From a checkpoint of a small transformer trained on Wikipedia.
Size: width 320, 10 heads of 32, vocabulary 4096, 24.4M parameters.
Architecture: RMSNorm before each block, rotary positions, no biases in attention or MLP, attention and MLP in parallel.
Training: a variant of Adam for these matrices, 417M tokens, 3181 steps.
Each number is 128 + 32 x the weight over its row's rms, rounded and kept within 0 to 255. Layers, rows and columns count from 0. Numbers have three digits each. The size before them is the row's rms in percent of the matrix's.

# down: layer 4 MLP down (transposed), 1088x320, rms 0.0454, rows 47-101, columns 240-319
# gate: layer 4 MLP gate, 1088x320, rms 0.0511, rows 48-101, columns 240-319
# up: layer 4 MLP up, 1088x320, rms 0.0482, rows 48-101, columns 240-319
down47 116:138139076116204174135128154098178119108137089130086132133140176075108131167166114116144185144105116157146105155170123133083133133118075146139154154169181165116093118093104126066148118117131132169136141157084148108179120129072152091169092165
gate48 101:191156113126096180134107139152086105176145075123064162132184121106126143124107171088145156133114135103081101093157108160120160113136170169127116181139144121125081154169178186127141128137236166126062101154098062145153183130180099151113145106
up48 099:132107149094082099117093119138127105159121120127068136090122134098166092135120137094141179124122066143138121104113107094115112139138084110087210141118109080104108140121080152088134208093162077147154056158048156129155124076177084098154132110
down48 102:111097138088127114180087086113111115116175134137030129127095147059052101128172129115087102123121105155095138087086121091136132156134125095120147133147098162163138136113100187156096136125167042124111114208078162076082117112156131080149108124
gate49 113:135100140164105098125103126096188127090148109165147110155135142133130109098132123133085114130148102139100191146143054159090122172178158049136129160123125075160123132147116117170148214147093104179208080141134136113148163101146094123196089114
up49 110:106174096166131116104106132079103129131123118185082144146141135178188107114149153105103074084102066136150083123076118116128090137123098133102137132143116144141088067178133117108110098117085162074159137088058087123166152098145102143120100114
down49 111:102208139096156134136185179101169099082111128134075159116080121151121190117125170092052100125090071137116129098060130069092068125163027102126140103169135159176074080174145163121126080122115197143147151106120143125172150105113121127107139109
gate50 118:129102105132170087136157127126093064098110173067099132176135193127142124141123106107212154161151130171164068198140170102084140103115106102119145147065166158106139164147182140145148101127166140135143165097148050149166100171106176113169093186
up50 116:168143175113100138121128172129096126087115111135155072114126106145217105178080155133096126092129142092084148078124093196177159156127159176081142057172103118131089153083104192098108143129118140095107127130080167116053134150149109133069139096
down50 106:119104161154100133126147149127109143163137176089117082072159149101179143142125203088113126112090135103152164061083130098146183175095156175109159133133187177129109114138074111158155139121144140151080122100056156102119158098104156095092135111
gate51 103:152098164134176166111133126128105137078109147080077124096138107111110130094148145115074111120112157149134086203073082112081129144126118077119148120155144142101108131076151179155150139075137147095092064177142147171140158081124102143141146130
up51 101:104216094120106162088065167069090099078138144165182076186117165125130071086132146098100141105185132093193118146105140118225106103167097131145079086125207089105103091153130150156138116128062116169134111102108114159042165108123104081137093144
down51 103:126191059111086184080108146150125174087180108111098095139117128120165083084162100071087161175129114067109147178145161120165163111094136093130097133159176109104106149127155106108196113139076124168113117119096115148165082136129110151103117207
gate52 107:133138150152160166066177142098164128137155079127135110131160171161071137182160118130167079120188124190112143085092095106116136120096105189106125144120191146136190121127133149106148162066104079150127155063129101102196141136105183098145140141
up52 094:106081158111114107108095119133110117103103161089112175115064131187119146102090118145020121121109154111133143174037071192165118158147159097214112111148147092135058138130097066154120111187114177168153131136141138109090096119098092142103138122
down52 088:125062103139131171092151153099137121183135089040128143101126125145088189141123183140152122131156173131112129152091132093177155128157101172128129144124104165141081139143101103170183113075165182153128173105115121139056173159123125121132112209
gate53 099:111086113169104145125128148124154072107122153065177073147134184166103123121174199098139127127133112217136116173137132198106159111118148102110101105101154123118151093121153166075100163129162117157086080115127121141138178099138144130145104130
up53 101:134108127127111115136111134127176131147144134067133111141186130162141083159138107115126143093113097230077195173103106158143114121146142117068141089126110071200105132079138202096172100128114180081148107124096126200154132130155119129148078149
down53 093:179105115129138142122172134133147090139072067142163079155158175115164131105135178118173174116119124187100124200123139133154140111112135134114095088112152135132102138143167134104115146121136138104140120103071084112137168087175100124118102106
gate54 100:120104110166165119110072136138139156091104134125136108110177115134134180159156160152070159163168151092137102034130099147085123121096141101139137125147162082092036105096121095087147125124122142103147107120106141128123091139103136107167136105
up54 097:069071152172071096119076140108144141154138109158138132124096119129138034084052160206093122108105116131153129083096131149105056147122138119088146121138165102104117038124079098142129199117170113125110133143064116168136119104143061134129142071
down54 099:153132209081137185175142067112184119141141121150117093147134056165134061042108097103143131139154149100122184120099142138136138198135153067142134110114100121077119114069123158165138132101062087062134169151157101093068149159160142115134117125
gate55 099:108167116145146107065178137169183134047148161088131128108097098133031098117136146104155149124143136144140126202133133103092085162139100172121129101152121143087143080117114082137142168187104111130139163174164171174085189166122098157138143123
up55 099:124097194162113148119100098091108147127173146107070212098097149169196076146121133166140118168053137150115106103124118116103130118129081132127125095091163168114159098179159131138108168123156138141078156092119131100081078074156179126170142137
down55 099:084155134152151107133114135112127139102163192140145103098163146115140146195082185134159107131146122133088077164132119138083116184092163163122169095139131130175119163153098102073165080109112140133120138125127059131156080094108157105106185110
gate56 107:108061100156155065107111060118115146130156135108127169094132221190134124142145118176021088142087154107133097139104152094134124163094135187091127124071144085153156126087126117069122091107155127132105144128132154118094055130084106134135135111
up56 107:160081131165117109129195111156159149100118114130124074109150139141079080069142102109148121106100109090153151093134135120121049144140113104103165113145095163138131118086117122111088116122139083133127174142094172082169165135179179061127157113
down56 109:163132148116104089151142177123126132155149125119151115140060122155157121179129104135191140138178132103148120158132139127109098134150066122104173158188117130099115059151116101130126125116188132147159142132102088135121191094144178124130109169
gate57 106:099163137130155133145132125121151152110134140083075158145137135195069092176107126113123140184143167141135118148135108092161106083107101139133096137130133111174108105161177077122118108137107127152091122108158167142180099154095151136152110119
up57 106:182114161104089090104101121147153145090150174135063098191062128118197113105122091070115122106120142115133165116125108114097154175103167100142091148127096164125071135097129129143125125163102176149188122192106123129137085093161089080076104173
down57 106:129175125135135141147152124078162145157146129160164148088082128111140171149096176098143121145161136162137153071157154191090128158109127113090106109119124064116080095085116206178066128109146163137166089122115095115210146150193148162074167125
gate58 103:185156111127180112139164081140112097106133078149088087164160217110134152130095155139141134122128172110103123168155059093139167140105163088136137170111143095152099196135101141143138155088102162105146143084171102094113113126165145154132143136
up58 103:139125145134123126113062177124174080138115170126186146174108159135179107066166157166081124125142075155065123081083135095139039164227128105151151151148122147145089098118082137148136147138141183087160125179135131132103143078157101124161124140
down58 104:166118148091100158063158139099119114167116151070159163142136153194199153145128104111092159142198175133116184147074096095162053103157083170139113161184123208085083139140099131124144109123083162155094149146108181114074086136158202170107161102
gate59 101:113135124086126096152141112134165121121097077194087144155149120096100141107093143116116163153104077171105122199105083148139087133177138128165111100101177101164068161174190125129232126139132177157166139140112147125188154106103100113140122120
up59 104:118137166124069115190133096127103180102137154128135183079111128091140143127096107120099151150077154085121096135142139111101131099117090098131087073146096164147154103071106134127086137103127145155055158116136170132213107103151123118191123111
down59 105:138211131103081115179100130061075146072162072174137154127183109084108097110058131117115131133087117105097108112146151128088110143173097095084150114157073081145142098064144137116090143169125089134099140114155155111213111109104108119112107067
gate60 093:116151086181151122125119119146139117104146062156123149145139129150129100152098100119103098123138169064115116163119132200176124119110127108075126205097120067030167178075146145116123142208125090128171163122083085127077134091085129117145066151
up60 092:146191168203149154131144132118171103099095163150111159067106142159111120139115158060132091147114085061168141150105167106184135082134121096123108112159102085180127120067180150150097130134133102158179162132162059094097075184143133133171152132
down60 094:121126143119068139137091106190176169158123073116129187082128194125127138148104104089079084116113113156119116141100139096080131139153139125139180117168137125167105148112166158115108148132093083132127133144125106104103095108155171107138103132
gate61 097:125112093128090141134131140108119118147175127112098146068161134125171049094116144136078150112113129116099151060159038116126150170088125086145182136064113174136116138070071181156129125138114159117125109170150110175175088141169070132178143120
up61 101:079163132138135094085129130160098162153095109078148120093049096113154020130174072148128139137144150176129102104172137120111082095142129131087180199099196121137111131160105107084083089139127108146142124145117034117147118136151160114062127145
down61 101:138075143138103147127146089161148189167068172123202108132095191188056145146146096108134165133146147178144121158163171141118091076156137165126082155123154149093122109137105113060081106088113106153118088156124165120143110097127106098105172167
gate62 100:125099143155096112111153101136186123083141129135140121126106149098166122148123140058095114129137079117160076100184097133063186142155120102094115192065103123139129085115123186128137189171181076135194095157137091138162143120163067185134162153
up62 100:098059141113118210095148094130118099128169126116121103121107121133141059168143126126121110138118167070158100114099084157117095114103136146164182078102126092130138076113094073113170107131052125156058121161118145121114115158147128159103132124
down62 101:125113131165125116126092155147145167078151207111156133177088184139125087160210099135069120108150141091135122066180094097137097121156132106163155140149139055143138154147151095147150125150119079141099122151086113109095093120124180168120095105
gate63 089:071130120124092117148162168123183111165183098104087141078183132145192115134134160156111146127065133094082075139129124154076165093150145136059095136126116104073143175101160155081119113133082171126079167114109082119153093137054192081138143107
up63 093:167097109092188105128142134132115153194168164097110118142096086099089154095106119114138097143133185107122179129101134126152127155152086161114160135122117172090118144124179123174052133149193149133173188098135144115133139115137167176110155166
down63 094:123145132110124179161090106145164168117095197127056103125132148133132167061166130138145133142190132167081184115163130113167106107132114145172130120117124147173153102135130109126124096096119155147054116132112174133187146134131098100181129200
gate64 094:085092162092140152085085125141152159085110108077184134070172164143162113088139185158155109080173144103177122125153145177150118157134145116184128163114122094165065129148110086091171123088116065165191105193126097128192193174141087110110108091
up64 094:167135130077122132095138110188115104129144128162114162154149091116120134129143165173121114132105113109123080150157108132165142098153217113140100124117132087085129100119170140123193109141129123110159087179154139118193155145087118086127137124
down64 093:107116151124162142147094129152126089113122086098102108200086185103120128110123058116170075114098138107065151135088097150161114101123137101132110109155140152132085106126109112100118118125149122057088106155103160114216066099081131099146155189
gate65 095:206128109066161130188131097134152136106114179179151100110129203164133175148142154084110161153139149179177164139186094178114181091127136067146102148087149133143088148139099088184137163139117150177140141135162114126104227130163180163122091117
up65 098:089156147188141157100100067183099148140098139041103135137172104162175120230104169136143176107106118104108093144127133150085162146151121148129076120172114146100093124109093146084104190119174141118087086127189124155133122096149138198064154168
down65 097:110175140156116107072132129169148123122102130110092109147117093125125131149079152105093107138130169062148152188077147112124148178122111173164073116168079130066114084123060124115111199160108141136080124074126143153158122075161095150130134128
gate66 102:101152113115131119188090136139132109072155143145139126108218106154050157203123169104128122147154101127145102102090118153094123092054132163112068090078145130161099150165169178115112109131098142120110110197098123199083167184069150070065101125
up66 103:188206067122189122095131111123141139053141184125130135136117105145128062125082164134179152175033157133167170120135134140068169135110101104168133140150122139147140098147149142190113093062136093175102141148126089099119134107089167150060145102
down66 106:127172080092116094134107119128160093153178204109108137130140174159140078139108166131162181140124182162186103129151105143112178135120083112173126111118147105079125148172171139152168106139114127125102136104125128122141134011058108155090114106
gate67 110:071066177186126101107154113114103114078182162090123219145080106148122148091151103121102093129103155104145106180079083046099140122142122172126189086148105143123191130173155106118115124108159185099095169113070163060094134178145127166120134161
up67 112:112067107183130152065141114129096163134146114086183142071120066121112150114113185168099129091115086162114155068081146131167084081163150145174094071122102125144127129182108098076133180078138178134143173137106112131111102083101060084155129132
down67 100:097081133132119156140108083136096122162158185152187104113141150116120116145154173149189106156092099136124165140056085129139102161100096145130158125087139139115142178068106064132139208135083125135092123103112127192136148139108113097095132136
gate68 091:157056143108119110138087124132178126117125067193124043179152215087129129082197137115099070109149114177083150187105142140083084161127104099170088114141128124105051133107124117136167218158104136133171118168115200120190149126086129097126142127
up68 090:125111109121091133188123164076134168077122148092144111126107128142095166176088150199113095105095183123152052095188121093161144134081114129090153159111118100156105179122188122118112109072188153091123191135100117040109088144139185140150223142
down68 092:153157140123084155191151139110109196134112119182181140136214140125172142165128107172130126152124150091143155166193145102167120129175146172132181045125136104137119120146091112109156097114166188120118139080144109160104156147101178074152109153
gate69 102:161135104184147172183088102091072142104146156138118139124148111046107168164092122153181176136131181112110140132126145127102209169057150155107124153133149135125127149161168153135128078084086169141122113097183132156141166123132101093110167109
up69 104:121125169138111148062169147142152111168072156077101131130175130148092098185103183127083185180070116087128084082166068169059184138122122068159085163091165146151170197113159155169166136105175144080108106143126097133163152126179102152131131109
down69 107:160078090181190196173122172131165102117157111127129096123135151056113086102141118151090141096118184136152207175117165137113143164113182160156123175092141084142122096139114099111128168087140120136111145181174102151148144139139146102095110118
gate70 132:068132073103129150163083186102133152143115137099090181140105117169073167112179149098049122125133144152127124142130094138107121164078152152113137130102160168099097117130123145086107137078151148137116129103157167128159105134113146075152120127
up70 118:107165118113102154144086166091187160130084107182110162146104105128111144089140088076095132132150122140167101164179139155131124149084120079107130119094104165148089118092106124113099108139120102093135157138130144084169093147062191135098103138
down70 092:159133136105164083087129104151168089138135119137131090118142146115173128120098067152166150135087109098130131100105164152128103074161139126167108106142144086122124141103145136147114149179118095138125117131087109119141146085141127177124095096
gate71 104:165162099062168104194151149110158080134155123123149040149131144055089072140096088061130137120123160123176160177171098149093195084140124167150127125120108121157154190162083128156072079156140113164138060125167138146107154096134113123175070148
up71 104:181133149095073063115124142112145136151161122144155119146103192132090173158097087158130150144166051066113152117203113113123143096135098143146144144106165050155172158151127174145118085115138098136132143107154097154104145192127107168120147118
down71 102:138075098103104105129160153124139110149121130119139124114122160094167160156095097109123103162155159085198094134127064149080123170165163128169187080103092145135147113107158152164186125080110136081154140149144117065038145126104108096162124094
gate72 094:119167089106170106200152102124136150108092099149102120114141144094066136138128160119061170147122134101163122136109113149114166070147116148100144180107173164148085139115125150090138113137161189166101094118127125229116149121098098142179088157
up72 093:068147025123134129146131181155128139147143146123170102058128096107070082154108142123085158070133161156166120146110119105178115124172115110132138157136153179132146099175101146082080149111160105124136145178108126129130095090117127173161148125
down72 094:094077087121148117173116161161141123141159130118142131130066104084106149131047092201139132153101098145136137149067137081166074119094156093134144108122152149098185139130154171143089120147090056143135221176112115083038084111116106098107146148
gate73 096:078154120125135100209109126155145160089111149146153108150118150124106129116130195180137145110136147179155085156097123144166113106141122111151121144110104134131086126087106192117166123105084110121112088134124101099144173179145150128139120124
up73 096:148110166133131151136187113076085109068109170172128138092133068114221159102125138106207112117101140112078119124183129125195184096068117146086128172126127181097166121139127182102110077092118142172144077126066117125120176116147115115104175133
down73 098:068088159106133187085085080101091170099146139102157103101103184100146162117131147122115126140125144116072075085111119144170099144079084106086112141121132114150117140128165139161163125130130191158089113113110113127168089146115163139129143078
gate74 099:173165150123127106135157157126135086102101141169175103060131118106092110176092116110161125109154127085109117178141070163125095180135138134134138089114125144193078130096099086195035155108149173146100133151121149133152131164152098155119143145
up74 100:091121187133155154160138141145175172132125069159138114144144154114193101082137112161079085113173173100139160148121115127117146165194164141141151125158144105142128163094116134135141138167141104105076127087144181094113104146101178175177094136
down74 102:109183169079127163165160166121165117085112063104163153000124069140127119090170139153150097130194149101069127151125159097136076092162078127156132104167141107148099104096157116127113146134132122082132122159127157154105048124096178136102111109
gate75 094:090167112051178140107124122091098000084108138138192118159145121124139129114152152139096132177087183117154088134093149147136169121149168128173079148129140146135126150153159161148099145139102174086097176114152145170134185127166132129170143117
up75 096:114060138095140137125083092082087100125101139109118136109134104040190130095131142163173072112070077163151125187106095115201084114106117096068142092124128179171060080096145169127195088130154055128065103073111060110075111137112100084111146068
down75 093:106105182105110122136055066145100164088128153098132132118124138133144170099140141162138112112143124137118145162158116142151115132121089104082156053099114156164134094122109149145151118079172101105124099050148101092095140159104127051110126086
gate76 118:158197151129179142124094159077142058115114148117133070168146136074144164170142160087145170165139148123151144068175121156178160105125136113082167127107105130124138120125151116149093140166127174153141129180112107158119156103150061114113160156
up76 116:145130194110116089103184147189153180099123075147097138103130146154126157176089125121167130071107143137118124176141137101078141063085076152161099144109134149179127255160077183162135149071116140123158141080164101159100118102127181178119146137
down76 115:099090146159086068107127117167120121110064222161147132099103159152149140143126133146186195141130147116131107155109117071085093149138046153116159132147106123094137156139079132170104094086117113162109090093134139136111195146115091141087122063
gate77 106:154163156136127056103133060107143080152123114091156071119121087106183129125084163131149103139132086185072147150097121149096113185111076082082165155120161102107104108089083138168162165110144119172168108106128107158134163095112102098102087081
up77 103:154165123171165177085170121120182141056079147078095093103094050163120110117100099127128197100092171114173124157146049095091199107121156099109135102112144130102143138112040080137122114090132151126140109110143112137118149129127151179122184115
down77 106:125106197115153104168128125162127125059154198128178131093119077181180095111084131095116130066100144148202139102189112144157130083112167171120156141157145139119117180072143083136152165143095119140137108109130093136127180123151117174139141161
gate78 119:137102136166155133163122130098067208089070127207183057141102134096138147098065111098157180144124186168105164140161077113153145131153174174082159154130140164151135186125138134121126092060156124134175142140182100125109117109108116091082124119
up78 117:089092109127090143134156151138149152101106145087112102133103167133121113192127157074159132168173121156106144098111080145089139154103151093083156126142149076145121140138117184134168181117142146112083134128087089129105214129109133173165096108
down78 117:134124140144152161157108148139120167082121118135144037128124079087147149161127110174162174094130206154107152154158086134155095087098180171075094144139158166150135147124087089114115097076136118139120125169131086139100091149074083128085158195
gate79 113:075188108122119102175122143147140103113135105143110108137199078094089147165144121071105136122091155080168148155126052174050140121126137098163132157135117135199118097126073148124106102179138141131133115081127136159064153148162098083149187092
up79 114:117117181127095077169132156125180136147101096157119047173159123086134138111177088113103089106068141147194119144105123176125128136160155093170128142168110068195067134178114126196130104149041124132189091097142167103136134154139115074132128081
down79 102:104135131101088086155157141108150113156151138131156122140130103087137192155125096069116116092092182114184145121108062156078108150101105089142109141111057135153170138128119130112080148110128155106112137074162141151090157125129151077111166110
gate80 108:142147149124182097128085138126192097152132134136110104146119124125067170130098159134073168104177096157205142064135073088141134114158107087101123133074149082154083156123066150164087189114099139164141116133179121076156151144135150086149117135
up80 106:117075082153140099102128117162144155161192124169172164167073142181186104147141164117087092129145121116129135123112135113170139138156078136089191110130088101157153081148174028090113089076120204112149110079118082112130108122124138108151095101
down80 110:140149096157167107143128215149102123136153188110170133147121120106122210129137106141110091122071093083113146130119094137107112119159136176149151079176136108177116122124174106112137099153131111181173163146143092106047099109110097135129137107
gate81 106:184123158081131161128175142126105096115201164117117095167191127106107192142156090162138093129125193128181122168146113131101170129099127116132096075152164146142095085092092118204116120118117153165171112113122118238100194200158153123145130122
up81 110:186158177122150116145137181150159126164190100111108108076182125133152162152147137210174099124177078100149113223145110097055104159080152140116156082131117099082121083129148183100134133143076095145113149117094126141154073129118147140120086073
down81 110:122132131074184114124158107130094134138140170147110099123125121100144184152121096174206121129130123104147100173102134056104104095110127116090145091050096141158078139151114114123147089159041156146131156071102105114114060114195103072123090085
gate82 089:121102116139163164137145177167075124070167176041119189104149073126137139163140129113139197168121123075150183157105142082147145112136149151131110171134160153111093146103125101149129116100117117140162162117154191187116095209156124164157189179
up82 090:171154110118149076131075093101124113175180097086082160153080120080090175064151137136099149144095136178159078110132178149128143137150145131096135115088149098110150117138156119096067133164085125078144198134156135153106142071174148119156102166
down82 093:143157134091099166163054066083127073130160068108132101123121086143124104133112127067126157144145167109106117122089055126122112206122112170064157067111145093133169099125123182154099105121133173145174114130131143145168096171063160119141172178
gate83 111:057140111126218116123120125153166144129123124136132142137125130121162103097144172140120127178109154104130075166152117129075198112143152158126123136152099107097065207118121141131149155111100154120157120083132119102088146154182071064201092079
up83 103:058129137145152148093092125128176180161080100163168115123104099107197094129087108096117143184095141107101076140121147105087161122119144097130079092145065107069117150113137153105150114095051119086146099154138113095084097157201102113145099123
down83 104:114150156145161107115085138173120180191105031194130119128124136164136119081114095146175092161150112102126083144152149094084160181105160121153081137172066080136100126122128138091160102095083081152145119135110161088137055136085110196132089122
gate84 087:099074169183130147189083147096171160037128122167123106137102134104176071119135142097146129089087101161130060094091130147134124133148099128147170102124152135092147085110154134048096145090120113141093181108123149119162153149111125130144070133
up84 088:088197111094107099093122150141152133170175101087125159184161168131173166126084141185091130129110143163094127097104176164085100112148124117033156185103105123111158089144100105092083103127159085137123175131152065151156164097155139109184100125
down84 090:086122118145149095161097131064170129126084084153139115130068087117053117149183117143118074128106107062120116143129126070113088130118072059122145100146118173127043158141158145123103125136113134108132109137122117163110091090050193101068105102
gate85 101:147101137127052139109059120118198134072065116139063124126177113117099174121146148101138088137157164118162109104147084074151100167165166092145129180108121125090115143109183147188147160198110146096121169101107113066129139215106125139127126127
up85 103:157155093107139148131109120093134091155130075137145127180151120134121171074131124121123118174123069136129155174092112164090126122180103140110144145156131144081146180152141155149193146189134103107130184104133146143183109120114142125184010125
down85 104:131126120141127125116068110193115139091122141138100130177138118096106173104097148144123115179153082128154120138110158113147155174144089139130132134096088146138134174155155132181116141140148143088130155063190121113154099167113135182177073112
gate86 093:148146143182102129093138144178186180148130127082119167067127124170080086154067127103105114067131162122083096103128106105090114142183145148124097135131105066149112177131137125213166129170100147061131121147141157164140150094120114157198214119
up86 096:112104109147092156117086085157123149106097084209112122100139082110139145198111130112138143110134069124123123098105149112067156173110184091170115164150114132125119167173175156176166141162158097133161100124096189131131091175092149112120197123
down86 097:132145116160126094099106163125145019045077152129144102099151180087145142142118069143102143145122097089144151065141163129113136113102074108054109100099141103151116185141146103140149155108128073144124167102095167113149123156091141188108092173
gate87 098:102082145163122120112155134083095114089163134119077071130137130167159111194102145111177090126087080145111153178092139168102097124137054130147119161116180123106052156109177109114098160153169205151136142098131094121130072079153139107163104156
up87 100:141113143126089178072144162070157140150193140123124094105084159096134157118115151082129148134141129107129147147059105095156139154109110144007116081113182142083122139149121084163111126168105105109130123092167083172157143131181100129141114084
down87 102:150091115120111148102093116161113136146154113105191101106117163131158159172105158089177145116105049120063134140129139129167170159110105133108129085137147127053075153093127146126109113171118145121115086186132082136085092080122153123164089105
gate88 103:142153121118146179130188145133176105085073075113181074143155153103139147134133138121177114148153161135127195081129069161132160172100165141086136194154118162134096191146086117173141133168117105136080088133123135104116200096161099110113069123
up88 104:118094130121115135140102111173068164187148168167113130118139146162108173103171121209054118153167168165071102123178069122173157092108176144144143132147012111136109178167173048105106209150181178113160167110147102139173150121186124123113163099
down88 104:122134089121139177171083110167138138157118086085147081139110109181132125167109137146131102119102133191110120134156096150129201061145162121195166119134067113120166149128152126128103147128170124135122115100160139143166108142157220111161092134
gate89 097:192146105152118143129123072084130081100161116125084111150157162149174114054101112121145202187099083135097087129124106156082149118161150103060134119119140100139114113122137123111122135139124113149111114113153103142130099130161128064061132135
up89 096:113148183155149115136145119105161101128106088043098092129118128087047074151112157078122051140111158154107132148104138106146120117120122164101088149101131147115166125151104144124081101134136139142131101135108164199159160130121119117173144150
down89 100:112117193111146120093166140101129113067092089101127061143117099083044089113134163175109108120099127115131174121114200084129103143152137092145106152134133126086120153156126167148127091073134067146178137138152178162141157142161102167163156153
gate90 104:172156134108162106168140114116146144098139097129152098146145195098116084143141186059144115153165096164050091112097087131012084186148119115143191134169095077125144140061117116136160144122101126136055132111142136127154194116154107111148127111
up90 102:127069113150099170113138106190132138119093110147119141118107116112120132090152100156098121100133134179113146111188140117171091084103141141154065071099103146152133142201129165115080142128141157143182164126145112155074132081124132142121064120
down90 101:112149115144072155109117092159092114106129118112096143141120091127140144138121119123082092135102096149151149130171140096112120106034153148162110143089153138162125119140109160079132152142121189097123113168164084120132125137137169065105065080
gate91 109:133099076158181126123095136141124094082118066159144114191153141133207131121162141097142061134171181112135154105116111169093159139178171130109147102169077162106065165135142114156167132101139093159147134158158084142167188114065113110148105115
up91 110:086137117156152134142095182151152140128121094147147169163150142127182143122116096075106062157172103100114092124097161111144114151150151099157115091167093152108060145051139075177183161111106119147060136157137104095154146117113182121156180079
down91 106:133094124155098123102074143116122144142108079117142147173088109164161119116109144155092120136168119108095147115169149154143157168165062042133151130165111142114150087113118100183144122121104145157142125109182125154092086142149123149109202113
gate92 098:085143121119108120137116171106110140130162154094102162131157157156115123109122173111115102115110104149139161150141111107038162185152131157185181161120073134106125164117174129135127174072091093144115133115123102084157096162099142112170155121
up92 100:128136128133071123139128163091089161142100130153103155130125112150161141091080089119148153106062060144159129106145119105093156157108099116139148162076084187104114140070106164159120156079075073127096161103107126074175083129145111150133167075
down92 098:128118143104140132122135156072120113127064166136098184129064087135160096107093107155165074130120120156169147037135160146144131159140140128113111089140122155118062111121118160159100131077143065138116154123161114058105110155165131182079159147
gate93 107:147124162068148086116106104128155149071115106143152041146133169117096166091203136038151137073112122098128178148185109107153112128120181148188141166155112121173134116124108140136148133084096103179174127132153153191077215192156080136158124098
up93 106:154113115150107093107141110173179177111136095120154081106134049169106110166110149218106109117133134157075113142175123105133145133109170131128114099179070116127130097095175119130122080115124148159201157195186140109084107141128057073214158112
down93 107:181108106152099136171098161152155186126082141107149123163208084099134074160136113149150057131124165162101116146165151125126107125098224107179106145143102097124127104054163087143079103099124106131145103171159138090083141129109117149203155162
gate94 095:155135144080115094170073142103092230156118152094137148174129151150173169062081148159045115088144121204165047121112196189181078024115157115086113041075168136106106142163167114066175105118073174118103079164148153087138190165127085143144090149
up94 097:124176103157106108145097094196100147139122120151135125162120148163108121113079125142143133148123122095140172135102170126117148172153085199129093124160112110108165151145182192141162140080135143138106119142197168137120133159111131093163137112
down94 101:164105163132068069213106117127108141127160153147134133122118119091098134146132126124157131079086124119117151118142096150156106101116060108104119097151158135120126030079099082113078157115146106094086190097065161101082111119138172102114128132
gate95 104:129138094133128141119118132091114120134166205140154142098099130152092128195105123144140174189121112098077121116109107145098141076145132164069138135105127112101097135065127125152189139137116112111151104129132155134101074145140069130136146111
up95 102:092109187156120151125072142126131155122086112150092088072110148155060114054083134110081127093161106140101160165090080128090082158149110144176153119144111081127101138157155093100199159164076080086141142125140159055114114123152116131167148111
down95 101:151154110112141057136155137143097150164128143138154115129091166097087103141146107129152150150129143127142093161154102123139177177129119139159155082099148131105101090175122117115096091092117125165152149116115161143081122098130138097118083056
gate96 095:187155152100167095105132109167180060144188126166159117150112150137122141091182121151082113103141077092077137167104129080124121101130111076183157109150081137175123096136115066151205120110092160164160152118152143157188135144124129087162106111
up96 097:109149165111122108140164147108149090109138163109136173097166173070091109123143147116186143123104113086149161126124145113164108118120101154218086103168121098105131137086176138150085108092188100160163124149146111064120150109123093114139245157
down96 097:092127132096169094140128132105126191130169135103145135166107129162054129131082134130168153117176078133136130087143154145066097154173115169144127115083121132103161134103066103117119080141110075166137117154142141098123115117162099154168156114
gate97 093:091044185145129200137108144119124137117095139106144130140157082204086126162164140118149176123115113147086172079088108117088098184166126079149117112193117108102120161131066043156108103141106120105102135165178139092184161114130135100137138096
up97 095:097116122124156094096135104089112125141121168159131096061170081134141147139097155139103122153157161175114188056117075109157126142166153077063130139175174098148143066202153052168067119145119082166144078100141066127146098137120077147175143132
down97 098:108129122130145126162109098075160160149077148121159052104162168179169121176107131084161155166130150143101104127142119090088138169132142057157135116125117115144119109163146075131131150120159119133123101124080080104132134137102125094137107118
gate98 095:097105100140133127152126096126095132138093133145138152173107137130147114073094155160107123121056100194131148102103088125144130179115144120130114166141101181102139145098120147070075141091177113130102133124063107082150128164129098122074082133
up98 095:122027135107088110156092095114112174123168113133119151080100141140166153110133136098061079138151136161156086117088178153139060179110130100173225111114136095126109084141157113070136129161165104139149128111137162120128054126112096098083153107
down98 097:139121151102128140132133142197107158132124141139138133142103152086182126170143100138115157131107135091124153196095097152173128122133132120198128148097119144136152116169119107127154114160109092124097116099130138111128142112056114140147132090
gate99 090:152121074088161123149109109116126105128127139106126146148130152180105143144143110099144115148123108095123126154177088119127190120178150107098114180131141141085112113172102168142099167116133175111165025115193145134094100180134100089153132064
up99 091:081175149133128115111164089078159052182126133077131185114148080161109159230040150127160116109060160098138169130097147135118131165142137118122106182139098161077187124124121207120104075127137094155089111136100116125131134110109070161098148120
down99 091:170163140150099131129105075094162101137101093102130118095152102215151107186086105114177102094135088128103111109076142113109176091112150121121116184186129071087128118078121124182130091117130147107131058128136129053166083118157091167121162188
gate100 094:110107105128134135171084130106146120135154130139150103084168103130063155108138095110106130159146150172138161110088128138130114056120107123138121139151127050130097121171132097202192161098108099141164071090115167110114165091177146082126089109
up100 098:101149146121157117084086063101195128144125066132140158120131129126053090127162137151182128130147093119091128107129103161108076097149160097175124106127087133220139146134176167119138166142085125115147203144145103070130162102116147151049105165
down100 100:131066143126137166123151083081110143171108113063084120088163193151117117097160113106155144160108096129120095156133150081112112109117144161132128083137151175122196132118120124123094146126082117110066118123107099039138092090068145150088114103
gate101 098:112142150136117174168130136092174089089119074109097133146127105112119110111166174133088201120137137049114112174126113147113152054148171185118088134084179159108097169150130104124103106130143172148045125114121123180127142110129056107127097153
up101 101:135115179119123155144108115127154098146080102120099103071109106135122179105132196184138104148073139117087131128178123088178095181144107139075101082122124112140106096105140192115097149089111155141184194161168124170079110120149114156118103153
down101 103:150135144081110158130103126155153084184098129148124075117170116108089115073117184155171126144159179141105130152148139107160161141206149113116137064137127131084103101129104162144150121111113105132164143174124140118098069144155117120154110183